Each number is 500 + 40 x the weight over its row's rms, rounded and kept within 0 to 999. Layers, rows and columns count from 0. Numbers have three digits each. The size before them is the row's rms in percent of the matrix's.

# down: layer 2 MLP down (transposed), 1024x256, rms 0.0495, rows 688-740, columns 128-255
# up: layer 2 MLP up, 1024x256, rms 0.0494, rows 689-740, columns 128-255
down688 103:509475514479435431467537483490502522533465519512530528544530473535564471566478517478520503496486406588493415500456433550524531464541453550485565439535526520546508496528472413468532485513443571476490482442476528430475489440488488513481564520486453433478523498577503498485459465531445456529457587504529484541450521448471444517460507483476436543546585522521520508515455426397568510548463
up689 094:489400506490527494495460463533575457454539589508536493469428537459533451495568554495483496526480464511487502512509496445519461516538542533479487472528490504484490534449569529510495569481550502500455482525528445556575518465499452471413490442601463555405488572510546472464532546462493543467526467513470522491596463517447463511406476530526460469477485541570505509544546452471567539514454
down689 105:527493522528472517469518485487435502486495414579455483544499446544474561497466497453479488490528459485590507499529466533483537428520471594455512547518516513438518428483440440469475535583419552505478508495516526532454522439434516538580421450509525525490509445497510441508477552474474437571480518452517554446436448524506510434470435482499575511452482563492471517471429560583513517462479
up690 097:592430504503537532497502559525457558524510530497590535571468533457477496470534439451554515448528514548531448565450473427517554449463467512509531426558550583507484536544485533523408554464513463509521568446545523507547457520517506495485526587483468550487499556468452553475544478465500501464493493513417519486444525472421518506545559490482494503539506525544454515473423499534463437524486
down690 092:452548501565487510529508483477529421481526490504504451400544473548406472438474563491502544524472498463525581472488552542517513549497512503504474554542429472531544462498509471490545419490433575458512473515504432502457462476446479567519539395471506519569509503562556470476500511548459520588505585488570538529513504486545488544474501524484523471530549527463524486529587410492484542430542
up691 104:508518510432486542502496548549430533518554487569458462540569493473499515522466509512578452401459486502509495539500462459564527575495480446501469453532526461529514468480482513431507518414482502489462493446484495546484543466468534447587524492453488505476550446444443509509486551448489461502456467487446524521499490410475499474453478515540462503487491498552494468443493498551533505534515
down691 108:522509490479537536479490405502531551482487507525510494510505514460529552514551537415478487489476466419498501556547493548554513427483499544548555580501446490466506463506598536473481521499468466466510466600494549406497520471441473516481490498519548477580562513501516548523471512527531556397459488533518507500507544531539485553546499454567451535503478497481533538504541448468462455476521
up692 099:505471529492520531519512537496505443473485553573491580553503532419453472435549496497512480460585506528530494515497431469476513484459495496436440592505441506506545426544453496485438485475499430443489534559516461509464446439516359496497582492507475420508544466515471453498536454561510441589502488553410560441539527467460512557493493553497588513452488472542513444504401451473491466506511
down692 090:477546534444478512430518498437515453490525519462479450458518470564565482498549558540433555559495441436518510492437547528491490569562458495547518501506482462494408575520491484497395508563462527509448527477520468520524513541475515458446457512436538569505482522542565489505469574461596436508486454513534478574499436551460539447460492478473485516535498532447488541513491439452554527526480
up693 087:558424463487490558551472505486500520501590502500523613437495518486467457511579512507546476459474480518562530468490462525515494490478537486454502522481585515461440462384547456541461531537469555508486570533479508485565539530472508498488448619475500480481518522491417483554578548499516481481474429513466486484494487444512631551522455515519491429531510541466439531551444479455473436585450
down693 080:499590461500476510462504458476480449509398492552456459575507481478536541498459486506468488485598531478517570497454477467480518512494445462496480510540503519547590530565452508510508475516537470462503439436534472456459444511520459508499548394452554489473490510530532477433447464519418530521594587496562564495484537521440414483514490501485485528516541486431550531512564504575522529453496
up694 101:501516515540431558493508469521477487530559477555482541439494489436483453588458562537535502465491506533500538485538564525549506475465510468502486439515400530516553434517510541531478524523515502537567496436511495553455459472551440418496496496581562528511602516504511545514500453535479514566498523570476498559545512556563472530507532489481526553522530473434539499481463441448549472415516
down694 102:552469445543460508593581552517506452478481510550488490508428505560480550478535533477535484591478459501431469512472469493489502541537489460467526533493523493474547567491539527483606471468410481422491497534518456502524558573472569488526480508428502513498502463478529492461506604505512518579481535513479528452508497520476541468581482494555465521437562516581469510504491571473464483525479
up695 092:504499581463445491407502511500454518472551501555554483530455527520530524514482467482489523489525453503531551475547523532484488489514514481445523478447479455455539518481568503477517480450470464494576516545498424522437522450515527478441536415437486540588520529473452506520470526514507504495463510454516524517521537435507521437509445512566485551568529510443448567509513581544516496517547
down695 097:493510450429558476536457565507550499474459527465485574477503486435533481550515542519450533498480473459534469469455500501473483494545483503517495567532523555518555509534444527533475474494435522514453537419513481509532411533388394493527517469481505449480458465493476487463468459487507434554543512632558527500459571474460573490484514454502536537530455462486521496498460498398478491469556
up696 111:506564493576494514469492478565489479491512463532474488470521515494550548484529523497503480527588543492522454495401442456484518502494441474510502505468542469542454505524536479435538463533548495491481498567530533472533466435512472467515526491520457528416414557535540427434532549413457499494618458556481497505479472466506546528528473470583531448445443544443516419515401537494483465547534
down696 107:521450455520494496472483440500413540522462481500530474469483541447466420497474434563574487500498508453535515493505510453494525561471492511531483570487516442473492537511394450493462511468488473551465537402448474531411519597493506595413502475529484491511496519472462491470528505553482486533484503446566509479458481424489469488483442497454460481528481474561483569568521460539511565517459
up697 098:490492505531519456407518507530486519598447541502490506476582509453566597567501540452534453521514467543505443475557545497474532533492493537494552394565476469499493538504504509453442519493500452507494496465478496509436550512491518538557509465498535583434506499497486538438474520484568487475450446558527470528447555513526488456533470411476519477511466529549588507491523521542555492497482
down697 101:540492476537571489556517502512508539468502422520475455486482614526534483529511506439484529458571498546562580532492467576599493489593486489512508552510556505509502508506566437498539541495488494506466510499454471452533473461546457537434498447512478415534580470505549437494518522434557524467515439470513519520421459452531451427481527528456501452472469542529521482509523469536468468490586
up698 095:416457542469540559460537540524547427565546420532466503537470434516570475425538560462606551514495493507561571513517479543506555451488499519544445490528519473498472450512411571434505464483494553472529527529462440459572532478535512499553538483500505536471493550551482547521529516484568488540496501516423507465488480582461544389474506486517494459521418578514510508478508522575547446511479
down698 103:458542522416521516505498392456532489527496536503571432491494542483447535495462483500522567472480540489472481488478512464469481501562438451513505483495510478468478487492587502573460446483475525518469529522441593521501517510542472456449466520422491574522590496453480480501466421511470545531479525474504522605538533478414557460485527545530529483451488490547453418524505478518555524425457
up699 094:559497493420489505461488536589520435439509492451471483467469516473544525465506461442522530532478522459475543498495503482508455465486520520574482471458516530485489473611442520431533518485468413484487494528571547584534536412505536532473469443476419470512487573555569465504519507559500502502499485499473444515540523465509496516516444510534519570499527508519464486499504512546500467497470
down699 094:451496536609509448549538500444514536479458464483477468475541502484441477549485510583499485446578503502477494531561515440497548506391477493498487465546537474496474512430496525601520491496509529506523504459455496464470450566506443521522503539507484492500524463446419506472536428565530579537493497531488509498575502477519531503449552483433491484506550480447552461462573507492471468489464
up700 104:462552509534474561459514538486491465516527472508502602511483479489528566524493478537506429480470473540503524555546467483487546532542469516509584530502548503543438481436472522458548512515496589491538484464534511451523495489420484423460464569458523538468535513450487508521471548482520518479498467524467511477393502514522492499485470501519414443418473446521503405523466503448421493520486
down700 104:640493531478538449561486417594360510468538483510563525469508550508451537494524464485466501448522498545498450481450559489499541451460500474531518488567519470457521492475538454483454457481514462535451444489501481525542474532583512556559561448520471496541460481543429517520463508496513547516519496433586500522506527505551512420539448528459591492550499487430504449539494537585503529480513
up701 096:489529428522485475502461518537488514466486518581548575449444468479575475541540456487525490525509434522496475451504498516481526572545542440494517385492527535532526531479373481584543545480478498553472454462540540559508507532549453529509473486529546439572472452445481528541546516469451444550533547485455490553510484484516527461508409491449515495500468505495484529397537440482487468547455
down701 089:527463543450513537489574478458487495507480539504516519506554532495503547475473494481509514483515564477466457465514489502575496530451528575469429545523471504456504465500540491418466508508539438451428519532448510485483553539538544428467534530516480500465498481530520530497426486473545585450457525484457475453466492515452480531514549452549510500518497514489498446566559469455448472430509
up702 095:465530573589524510485403499458498423537495536532471481508465486418582461502507488482474443480425482469441505538542548539502464540526456571484553496531547526507380468535502513544494498534427492468511435472489532539483509486472479461491463572435507467457472554443495491473493478558488476525509525444481448572496493565566467481517487450460440542538527505491477548495548503475488533569521
down702 111:487529512490528488531533528482459574465522453532533497513476481495488479464512606529536513584458523535505501552521532448596539504507502427490499526475524495529535459462528596462536549514464506534497563467524471519416482450482541528573519483496513478525483480519470474474466474502499532447548571526577515478422520438551502455471500459502546450447460555487416491497518500555486492525460
up703 088:523456504478555518496434491503478484483550539560529522562510429388632577512486502519512495465512548564496573524550441504460500538466491523543485506573516577537507511498512535400471545448520550501520490541484483463460523483568458521531496556472532454501567514506537463464471489576429543542509558520487513451467539515469479587522465501459492499473479472557529560567491533534472518540546
down703 077:549498480474522503483539528499513488530493424445539451400463523550402447476526531556440516531534543495520364432440579519507494392563505488493538554491477415479532518463477426582502428594511484548498549479525485497532456514467526504478428450474479448506409493467465519592510483461590492480492508479483536515458464500574546507467512486494493486501540553469526488538521465549490514458487
up704 103:502519474506495514478561563507522578523491556479481483541525493530515544533470512553539477491528468524516527537507460502418502549543510524493581526511480496546570519576543446453514464525437528460470507437551536471475384501442461523535455501508493441449466497541509516543501486470484507499514583454488594414446510502517479430472511455503526514526576493564497522546460501569533517566587
down704 097:516576524486457536555477526475460449529454429584508539476546487489441481530483487525474540537436478553459489453465488495503484428410492503560440421579543526418437470500474568425527447483554475518457435507494496526558538467497533471515541493518533489461563452562474501500486531508479497557408513567519472498523543503485453484492507553455499529527528558543480466464512539552491466509474
up705 071:476583482483459499524441546527552429501471445495434543479482596478474481439468486599501477494550498498506519502541428547451496495497493460532479496471485533488441476521504478518531460546532475464417511493498444472510501478510434506513515534531483540567537537521546445483490533487522508497514542500438561417406507496519488494500521511505457518522508424509492550538540497518537484408560
down705 057:541452546497568542491582437415513591526507513506563527520498438538523547553568597449456549521418502505548509504503541565518519500529497520499477494477472485494524524491500546475531537500533573524593504481439618545490497520523545475498506476481578447453416467571469574507525444495509508533462445488511487561595452519520517588502502492499504514504561574525532493465500529512447565517454
up706 094:538490490543521531446484495567525529499472459449460555584502484509520552503530535482547472486484455451499553522488476511525509526554465559467552467491462503421478471552528478552544475457427547479479489485538459563548480562557511527468537483470461429527444452445494538542591473493402486504547471528453520527475492536563482473484455482501538427489568438524436500437488475456479448512437
down706 111:474558568511483417509512477509514505492401542490457506435532515528493474469526454580479534523513505482493515405442496562444522430492515464521483512532505516549437538527493483562523516513506484530502537455510602528439510500376492475526454493529536540483510535497468582489452528479518445461516503501533522568458591529545508492559491504474577514529506526426464462553495397506554488495512
up707 097:494454488548490485459538579479556514460541523467530465518495558449466448446521476512433487491460500495434498488558493400519473505551468547538480538550517468539518470456467551483469438498510458547495487421493416454498562492470497532466514559471459555496509473484466486482532474556452520433508529535440557434506588500527506493505469475468536533423519505455486530532482476521499604513486
down707 108:538560486483538496539512530554502445440536543458430539517543507512539479499533527552485472529524537382510563517526587514467471489494490463458460423470514536501531495508527504522488501473540487557517494477551510569471444480470517515502445469576506584454518578498448578498500486420496510446528508514533497521458522500433505547554553522485484479544495528492469553562463472413568456535521
up708 101:480483457513501528495426421490532518506467501447453599527499466464379534485536490503500464483529520527527448464540492547529440511517581549510489460475437517438516545500546530498518487531473463499461489492596465506512440534513522496507458511489468562461546495541524547556445501460493529512576517482526476510496491482547516502470526530472420475503544392535382538525508437447508479494431
down708 107:457423429503460510474423514532475535457518543478486470542493475440537457539473519515509528499459508474576519528428480467482490620507526570490478472469521564515533572506495476504538481508531561497456515470517516451452448435534489485525515458499439513522433539445464473416533486461527494504556508584441531538482478473454482421540492556432483462521452480513547493438422533472488463491502
up709 100:499473489491481512476505456439485496424423419486451488504521413513497491487563500521493494514467447518501498533467520505448498535520541560567453508522570497546485483524536549437529587434481437455563457443583520489465549456412570514482497460519426454404476539498516464491446527458475528460506473502557506529446482521517545575520520501494540465548571574559518539507486468428488453529474
down709 104:508492455467505494493505446559526518562487605515505458526492568520546534498503467481501547516562531559495427503484532491521518459510479429539517430525533520551506461584528460499468489574543424517445509576527539530565437477556544446416454531526531507460472533487477430554553411536518567508425493507546461492542426437470404499467476481512513477461476472516509482494459447500468565448490
up710 098:620389462491530490494488518527485485503545479498455500519442500476492514441537486558492471440510529441482569514482507487457504444510441454468545527488471547515437520511475505474522529512427499522502520530456534527577530578529459497559481547478500430530485552509471469514455515466455518609481460568449534504514578499523458558517480478556454466548453475472456553495501501515434505495532
down710 089:461550481466445496489577456493472486459477511566541529499546472484518532494497487489504465573510517577504464450499496541538467496497481523549490561551544477476486501418472515520534463599493448473451519448512471466528574492474501525469480486530474490499519469471486512548454496556522554437542509503549449543496528464469537471429526473463521495558617514489513423549490501542506524487554
up711 103:479499478481475524629498498464530534520436523549525517496523497553475518465530571625531523552488508459495560563506475559511526485560464555508545496497498547511571445507524513507475519420480452411476533528490479472611447527487471487485519537536493509461499543531532512495489517428578458467483530497473494520562463420503604440443509505480557469486515516505510508476500522470526502488429
down711 106:484469512512515514486516494416473473534488515483438538473460509404470551475486454447589523448504585525462417474527551533582446473543569465574452474487550516544563442437509466448463519454547466483491494544495563580539529483558513564572413468570507538508466456460500463521463511504504550509470475495530469519462551532472497461529542555495509598472499494510520525472577521531517458427563
up712 105:472498522476488451532452451521496522474541490439492489487533438487546488521402508474520498466487547477535491452455513503484500571476499491512448547493507575470502467607492529531506492525548605481503433497510465457530518559467507520517484539532510451514458447487500513411530513564507496445447501466460484538466525501444468530538546424453464472526499492482501418540535570523567502474563
down712 097:483540464530479467510542511584486427490508494426459519496530541525466482557571504477524485543467528425489545566471484491441568505482533452546524541508507479541550547498516462544480474466421470456514465521472446540492504488454455457491451449546477557558467457485520475519449522508502485542502504503487554448482512568529538567502481590548517511550528548537481470443475488369505547437505
up713 108:470558465539445555479464437482518562558576501540532459549550486465485496501486544542487554475493554495473418571505518520533511577516557466495450549475481506450569493489464430581469535479476446486534468508526511478475467555504456442499463478482478548467535557400460502502486520525418494496455575456534510449474497480459535471515521501541536473511517526484481529514451431459543491499398
down713 105:494475534525477468492584404462500511524507530522481527494544543500487496499483451522557409470490478514548544441450459538448481390484483515487507492526575500565513486472487541487551402477531494462466434512511568474487484463477496557541526496578530475478487508482496526518561480488509471442505492548468474493414537491536465589533485531410478491547485556520531522582537602566481493484563
up714 099:454565456530401549456534521588436474529463462497545446546425480469559453608534541469465514556516509431505461467543504535541493447502458493488561564531526472540512471520504419487507427511418582560462506527427480587448507489525489489491498465517504517545527562505512486542490499518499515478509506477529506531483498470504515495504501496494497510498514491467503473562511490499508485491558
down714 098:441442495505553429529528557544496574489572511519524526450534528471530485487467451507542487494545497528437496462501499506412516498523540512514453510504455552432602452495559526591497531462569429468479523526513481473542439491461507472586490530526507558512513490449497528471488503592412607503549561567440529509424528497475484554517459515547461503543518461533509470541452534482499487513391
up715 104:451489481499540503520508504506525446536451504460529469528479456497464502490567483507476487457525621484510516513557447407513496583457501437453466509526478431480503511544545464484528516494509428555513588473562555610471501494533502534493480483534502444487447476548526483449443526549432563550482481499526530484461456526522508455520500503477526446482496498543431524505517541501497434451491
down715 110:582537514520490489508474476485497543477558521511524505522495438426508484477499499470506437549531426486513455538441499498469436551557533412508447500500524490500472496538466543521497405533466551534485481469509452471459469498565538538450491498520486493419479522492479506514556477522545549525514419512418501546532534507484571419512490449518459529495403481429496445485384507482484509573548
up716 097:516476486529495438520561549544444531524466502518494511530498490518498509442507483503456585462551469391486543542538552479504506458522527461469455463515523544462458486550457514479519483463443497399448497471438411528547553423481527473450496527533486487477496467463496465490450538505469537531530489541482444513480519444474610572478516560634463489452523453478479519565512485466500476415559
down716 101:525517485479548526480521532453514500484558483525436503483484491513530490511505468495556487462466446553468501491499439470500536458549505477615540485462477470437577506501544490555553493571549470578483516525564498509463476494541536524578495514500497513564560483500516473522577480597531542495552489473555496427465487444497419467465451453448432463469546534591572470526467535525511500603481
up717 097:484470467495550489499472477598563546520507533529516440569467435486473524445476463544565511448425467471506553472499517474465480508499492471536505553419493526535476481527479505537467504546492493511536412525499417463461485523506426531484425490429523499486519424554475543498464449534527530536563564542553400449493519534541470458554472544511512518509476567512540425499473511490489524533557
down717 099:449521593470462475430563501465455511488477503583458520518535595535521512523474535477495455439541475501531492463558496569512500455506529543474554475580501509524494544443487509512573503530511516499454528468486534522542490519519526552479556440484518503493519494479488448424441502471450436522461366493494509530468488573510529553458486459513485461483469468506484649495511417541551469534470
up718 098:475438534571479511533493509569439514502525503503482429474536493501505529461605503474517463543482515461547543511481385479496526514451503474508549457499525433522505530497435476444507527568443480524533428544478487552559505443542540477554465621531511487519518553518446582513578466520544511444503476464481462490546475464452509525523442554469472488470517493488436495427495524534526557440565
down718 099:493490433554546488560555561527499523477544465494497569504583495495429509509484450455508396471492497502428472433580627521503497520563541562466512481494495547535506536437528427535489444416603518482467503465472499436449532423437446517498535471461508482453513515523551482530473529543570497458526498536509568513509594534523476553519551491533530553474464433528525501490504581499479440442491
up719 085:439483453529485530497487491464449525545505458523422482529532493523548471505516510514544556502479463486448525484561483476507452558414519520546541424539501593459510563509506531466466590426547437481498454475473490531432518528468472479501409544376534580518569442482501515493517484507493519514541461507463518459445556464457428478465478517453468542535526484479464471484485460491530510516431
down719 078:537543536484523536476532495524531546508464499467575489474514515537437482541493512481452500487519537433563467516468512516508521422509431525472485507478484498502467509440496515455562434455445560501527520489430480544529514490554490579527507477572523417548420397582544456552442553485482496529533503475494500455573496490512549546511456491467461486521486477531494440465534541478447479453519
up720 110:498524531426452454451418474493470458442497505467508498477525555518470527526567455508482475544462515481522519530501558483509539468495516426422468426501473434461466547491451473461571430523532440499516508575579517455474533442509495584446506514498518488428503513498527526554447555543535471525520489508522469461434453442496538502562491499556524435452480533449455529485535546482535569475472
down720 110:591441485550541454520537471472513495471569488513544510507458550539502478460506492434527413518495553555507469586419553557509427505452415461516521497446491493495546417460531488479450512505458547470524547498484442474515526495475474547526528520492469555456546439564489493603538525457525511613516474504508456435465525481477488474489440473516546566480542515449496563455531480499494526497514
up721 106:519504457444524518489604524499479465560497482591551498558485539504517448501466479494437444526510575479486496442517454559404525478544521581488469478536494513528568473481511539553457567454526483505565467608482556502498506559475474552539558500512484445553439535485479529487492508490511444495495471568539523523563532529495512510502521526533511517531436492520459527468482576532517420614479
down721 106:449503503568502523502477481515524573380496502420494566457438472461523556457508505462478512463547472520530528475427496497535443489501537542555519469453373528488462521419501544518454528486488536480429500487489451549528393496510446427520496522490541554517528477470491439467436507490508512606501566530521505492517480466513501522482387487466512505481555483518522558457513461497483623480509
up722 111:552541420541542484514510460513579549493474503564445522523524494496509456551529481463581497449491560501565500499497507568478479426571469565463522506475512436571516539532499447439504525536519493490520403569536553473464530530489509484447425551548520518477504544533504467490498467474505437471495539476454510553466582514505508450510486500485617488526522448456542463437525549491529495521487
down722 106:433438468528445507571470521524479436453518491486520500433441438526470447531438524597474510462561491431448521476517444465523439505561536514483462419500453502494513533473489482522540502518507560432580548554500464484449486515442468558525478510500516520466471443494546598520497520501605537430496502534540503511452444480404524577506485523561540525514489522505454551548497557518449499531473
up723 100:531534511402468515479467513361489499465485483536419478533496506459460540457506485502465460521541479504508529469542488560506510504540440537610403430536440514471591502517554486481462520539497470483506449523489441536535514526486531455535536467480501504497531514533524523540437476540524544517528529549519484577467509407477537476504563506512438530441481488420516519536477475541504490458441
down723 098:476526436552523468554574501512488462511546487444498514458574498446554502453516499528520471528473552507507520513498501451462534495507586457482517471554578463486402485550502495514595454471528502460483518511500571428443493511482486466548468501475502488495505495478498484458535468519525457482473452521539504516485445543438424500499466493500516523567513463510500556487418546515504515567557
up724 088:496507526498499500502572524535398459478509531523486481501400472541520512521567447571559511555491508510522511528512472495505549525483552577555495566541553531495474494513484526536492586525506463477524464476419400510543588520478474501494500496516516478537480461560540540458452511552553458508583451462477496512515503565390502528540528507486477419539516513489505515530476475499439557537402
down724 085:547494499526457567532402514487458503547474449525492498545510526393449467464460507499440494497484511506500441457504502484516443450524445428499527463476502411425504508508527518466505438504442509477531475502542544555484417503594543541500559507542506523484480568519452569529427377524463584547491527552463510476478468460521529491454492516509462517487520481513486450550510420541518481539552
up725 093:493469472518497499516507561448484530500564428530531572481497447478590565510439495530461483446506463416457498557509492519473488592518492482490453514472527513532531509471527525510491442488460510458453526497578497434524463472469509536486499547565581479536467494545461505558494532553449526485530496471514518483446529521527473500456495466449461420438502506433470490443569442484526470496499
down725 103:509555513451520489524563436552486482515550512484458512456558522493470441460519501438474524445517446531481495534542524490532513453471452484521520541538520445536529453589555502432464517507496482515498502480483454536546520416470566518498504494477495567573538466509466481582466473600445491429441490478440525569479423436482473446484515490495508447603491486513499543482498461540492474486524
up726 106:495540434567540562473495505511543536547525513544476532470498551477466477559500534519539484470521540490476527565529512510483490436502464489549502479457446473510526463473412518477555471475469498536446575529476505556529510532518503429533544486539511536495527481478455500567461566457547532428483498495492466483482449512436505484522501481441462458464534513440462532539451482465493521471444
down726 090:461562588507551439575549555516445494561549485488522456526510484481512490463442505469487545570468538535508515431480509494489530480496505517493438567498471559472475481455571454527518541564517521523556491535467493458505521490444452532391456553563551528493538446499464490560485430524476448515571505465478559581534536493565523520518451516569520502529497560567536506497512499542479470471557
up727 097:535548443521468450502565523478498538551538544587551451414471460538499505476501465508488542499582611446462497446493507555516421531553497426481509550535543453453492512546490445517435559488500412483461489535478504475487533516492576451448429539467474461511538529455565477467506482506484543499438399505425549440524480522449495501519518521594411500471519551524493535507487527484445447478474
down727 095:459441512489543550538478490503462451524441457470455513468498486496529522592501473533504504501458487479511495541441474434436442527494503528497492481465499492492482482410466539528541566501489527523493493562552515521536518513494382500527553483467502589528441510581536504539471543420445446540551523531461519481554555495420515438477469482420528491520447517484502490493477534552459518510497
up728 099:490474454564495506576467470444474490539474500460516485438511511508496512555546451486443489480522457537434427425426557473600500516495477525472534469474448546581542437539492438482547489539567528491495512455527488467506466498531475581430538508444495592510474480494496486456528420456475524468483572520475464481503458488506503471438460406494479552560481490481498519503467543525501474510576
down728 100:517517542458542527520486551562493502561490454440419468517557465490519485497457510477480494550501476465579510484500471568396546482502510544501435560556476515372448528485479550563486515500426470445481442567476540480482500540461496428458545514520505495455490419512545514526540525456510600496567518474515500485512549565490508549492424488561494484467544474456551453506510465493528428442468
up729 101:497500511431469529468493556485444562462458496491449484513513585485469500533447530464506550513490522537450579516585442507512456504494513524507522545478487549486501502507557515590496568525500424480536385435511526472436450426508564551535487479559460499467464465534494446455473553509439511545568539521522470516487537548507454484430454499479440534453580503496583461512482466573466484481541
down729 110:496501486495574469462526459460572463510491542507470414473536411466483514458512488507524502403511476512495506497466472517581453506465568484504531523509526500597440455442503495579588537546462505562520558463529513476506474536571489487429513501507484471470560520488450505519521455508502456544596520535504514537531498485535555500542621544456553479537466480517487465506505549530466505439494
up730 106:518495479497493571526478574559469446518500529505437537483491524427495574524471415561516550552436535447391468519498499503504455517464486456486419521516465506486465547519467454498546469535519475531424479537457501478482495498550458495514528530476483513525501558445485537455540551461507497477480466534496550534439520414510523472512445539500508495462441479431507482534536540531411473463507
down730 096:471566510481492522462513447471555495537477466485554436461461519619472430547552564440453497514526470476413489516465539538496548490431428588525546413463502424493469463508495542430541546495508501497563545544530492494445438546501493469460506479434445495473511518547521496510494550583475494554477539452476541481516502505480472483497528505503537434460506478529553487492552519425506509525464
up731 093:478546544509495507466523509458539519507496441537524471503441592495537501507517492455480506487511515457560460457565501494550491587469476464540502498496484553545579506495432444450487541483393543523560565561506492481506549484488442467527565567547449562419563515542461488506500508531475527512554464470468473469468505519469466444488509427533401546467502474495526537459572552555565567539529
down731 104:490503446496510546475479487528479533547536541466557468485514475480531452472491481398431436491482448517455486431500543493519522448499515543461478496511456527491516512535633522582586509505431468550459522499479464508468531502502508542522483457532502503568455498520575492465426511441531486556442521516530535504472463493502473521472518445503582456504545481497434520479535498527442488507453
up732 113:504444446495448540531480556511536514501536558482442524550511466563441515534453484500456549503459464466455493488498500507553550503550483494486542452548452510455462449416496474524556506443550498463495532539507539482511514458494458487480536503536493389500530478539410402546541584506498484449524521418528419441528517483530534378534575499514550498502514530504449509421527477492516479528432
down732 103:510530529534426419517499494465435425482528502561503433525438530523523526471590516444464446447509529528460461500459517555464508494537483492568495511413458439464511507517499496491468468546522494454419496530503563476499509515532509493527518467480536438536508487440554551504526499564444516590500454506580522466531488541511488426592477473476383504486460501556480531506519506476480546510486
up733 100:500518531432591495514457521492451486524572442492514549497497532475451478495522496460465537540457529498525520467502548486590441499660509488475447527469504522513503507508436545542489519480565536507535470480443511515474532472482403477514522504438453549490488415499443478496502505480533491516508504499457521431456521485474476516495498520576513548535500519476403545466532515541495511530471
down733 089:512505461534500477499505433489548459457474516562481522457458478553541447570474477501526534474559434423540439604515471541477495522414449526487503478476520494483413511541490455476522562496534469552496562534537460435497506548499525448499526499564541462507500581483524530551475486522518404427452440538493468455512433500557481508508504459470505468525454524529553501477498548487511505469568
up734 100:572577471569515493538524509492495429530535477468531516510533528448492552545567536480555450527450584535491559508541578541507464522530516476485498554510467570551446500507490502505475519503495518544479535531473484591591539527533474559542512504549547624462469525508521483480509463502497440505485536545522524474489505478451478541530495495489468488424440520514562506512541487476509477550469
down734 095:380481506412512514505532555495574539474490497459538552464528566580520524503418469466450532468518553521491464478445439530499538512472550569512485449510463478530558527474447485521433439524487530474506506480527483486459436540500535498554491483485411447506504510426480448504497502511501593502510487550479492529459464498515504474428581514531504543579486517527502500462477517449467531555475
up735 101:495404524535527542507482494518539556512514487459512471537480497507471516572519470503554523521520510463494445481499417461539473530484470583455536567552569514454525531450534483593438558508529478486488409566474513526517457470438512489529481497495405541493529530521514453428441528550504497527562492466487526508529586502607499468500487540514510501473509529465530475520550491536475485543577
down735 104:568551469498558476507561551515516538461475534552524493457526432517463512429438509488425503542536552501594532512494562505482515525504469530505496523503456540493471444511538490433475498550448455514477547392482478574464566556524503459503493493512536474526503447481553509479472513516474540489427419471520524462489467489519467532448587509514501503530471444505518466463467456508516530495479
up736 101:506519493554530449490456512520503522496525475513567449484491467571519529527506478473492500451491504446514552533557469494525491429451494518504497431458520487432498531463456483466553464472453506464416424491480552488518525489502583493488480482529502504541558541474448461435463478478499540488507565491496517538480504486511541471497492534573520507450538525485524474609618570472464425505477
down736 094:461455380498532533418450448448462475505522505532456539467537534455493455459437482549435498609587457463460562451407542465452550520468577422523487494517459519516583491507551505517437479536526570505592522525421498463469519442527411450514561530483489420517511492530502519527491544537563536470510503471473494502505512515437498502507455527480499565530459502528481562481515357493525550472506
up737 101:431501528417524457489475528450513538527458473546581492476518471445585518467531552525562494511501460448478483472479574552491551461494534470522572504566436498493539520524493435563549512405519491494458517460459531522457486495454508469489451450449464467459546519528539468453579472496542622499465475529490464485487464472490485544529516564509497464495448532447495546491512521457548485440490
down737 107:455444527488523486517522475529425465469506491476403435495499475547471505505466471549467490430588515486522514461467475510516508506496502536518513526500571527472519588512479511364469434475618532503470468442478486524493503403500500536530562494549461567532438503525454552561488503445500494612521512531549529517451544496499503479509504461514447534484503465494428497453479533510422438494509
up738 105:534579494537500470530509465534556446524462480519583503500432493485530488486442505522506543491428439516489493509437456485507516492487494529497513394504521444483534484526463528467495438569475567460573428474432536520562472520500499561484482522441462488463483516558472437485507563503495469391450487554473566488479527458554478507493526547530506559503527582473481527482503516555514521585500
down738 097:480514485561538454460458455428447488438529509565556444532534525483558474549502512504538489485543542432554603486599473506487471511483410539447472606550507531450562524550477460487509476595570488540520504483490512508491549458501538480422456508511495468497504548494496577490466446507533451467476452506555445570533459546461481558430500447495436425471495448514520481534504502517518540525493
up739 100:541448475470546591573522527498491502490545536561440522552529573509472453502505524519496452537571479479468502541486487494497524480494493511510489426536560556564434443494520494482495531467436483552530559487521547482549515514499508504528575518434498558517449509472533509430563507464526525425587504488485437497523465468505533445541468568558509491434540485497523518508556544571480562517526
down739 099:512500494486473420525497465511464550548423463495466515505485452491546525451477537413526514484478578572490480475502577521534470479453458481480552464515507453445495480571500524472433486561532521446436413460466509517487534522504512511511513515521561465473415449472499479583448434508522531422408531528506509494541501528468395527522450508446510523571491512485510415599483512504462377489524
up740 107:536521563502508491444493494514561489538521526493497495501482486515478497561546473561446524538535477542501571462529514435476488446505513498465450513493394457540468459490439502510577518489591534459495466510473487407557497499472570516408527451539501466521491570466544501521564581566498493596527519481464536511483480470520468478507447506509528464451514597451529565544487533538559564575496
down740 097:486518515448470538489438514504448414477553524513490475456577539483541451474525521512554528465496487491541387532488427440457449576527530447490480446517505593491494523467512531499473529497460413457519543507560531545437435459564478548533557532495515491535526456513508484465448460488519514487492496602493547429410504495461506563492522520544510535622467438533510518406451463532527517492494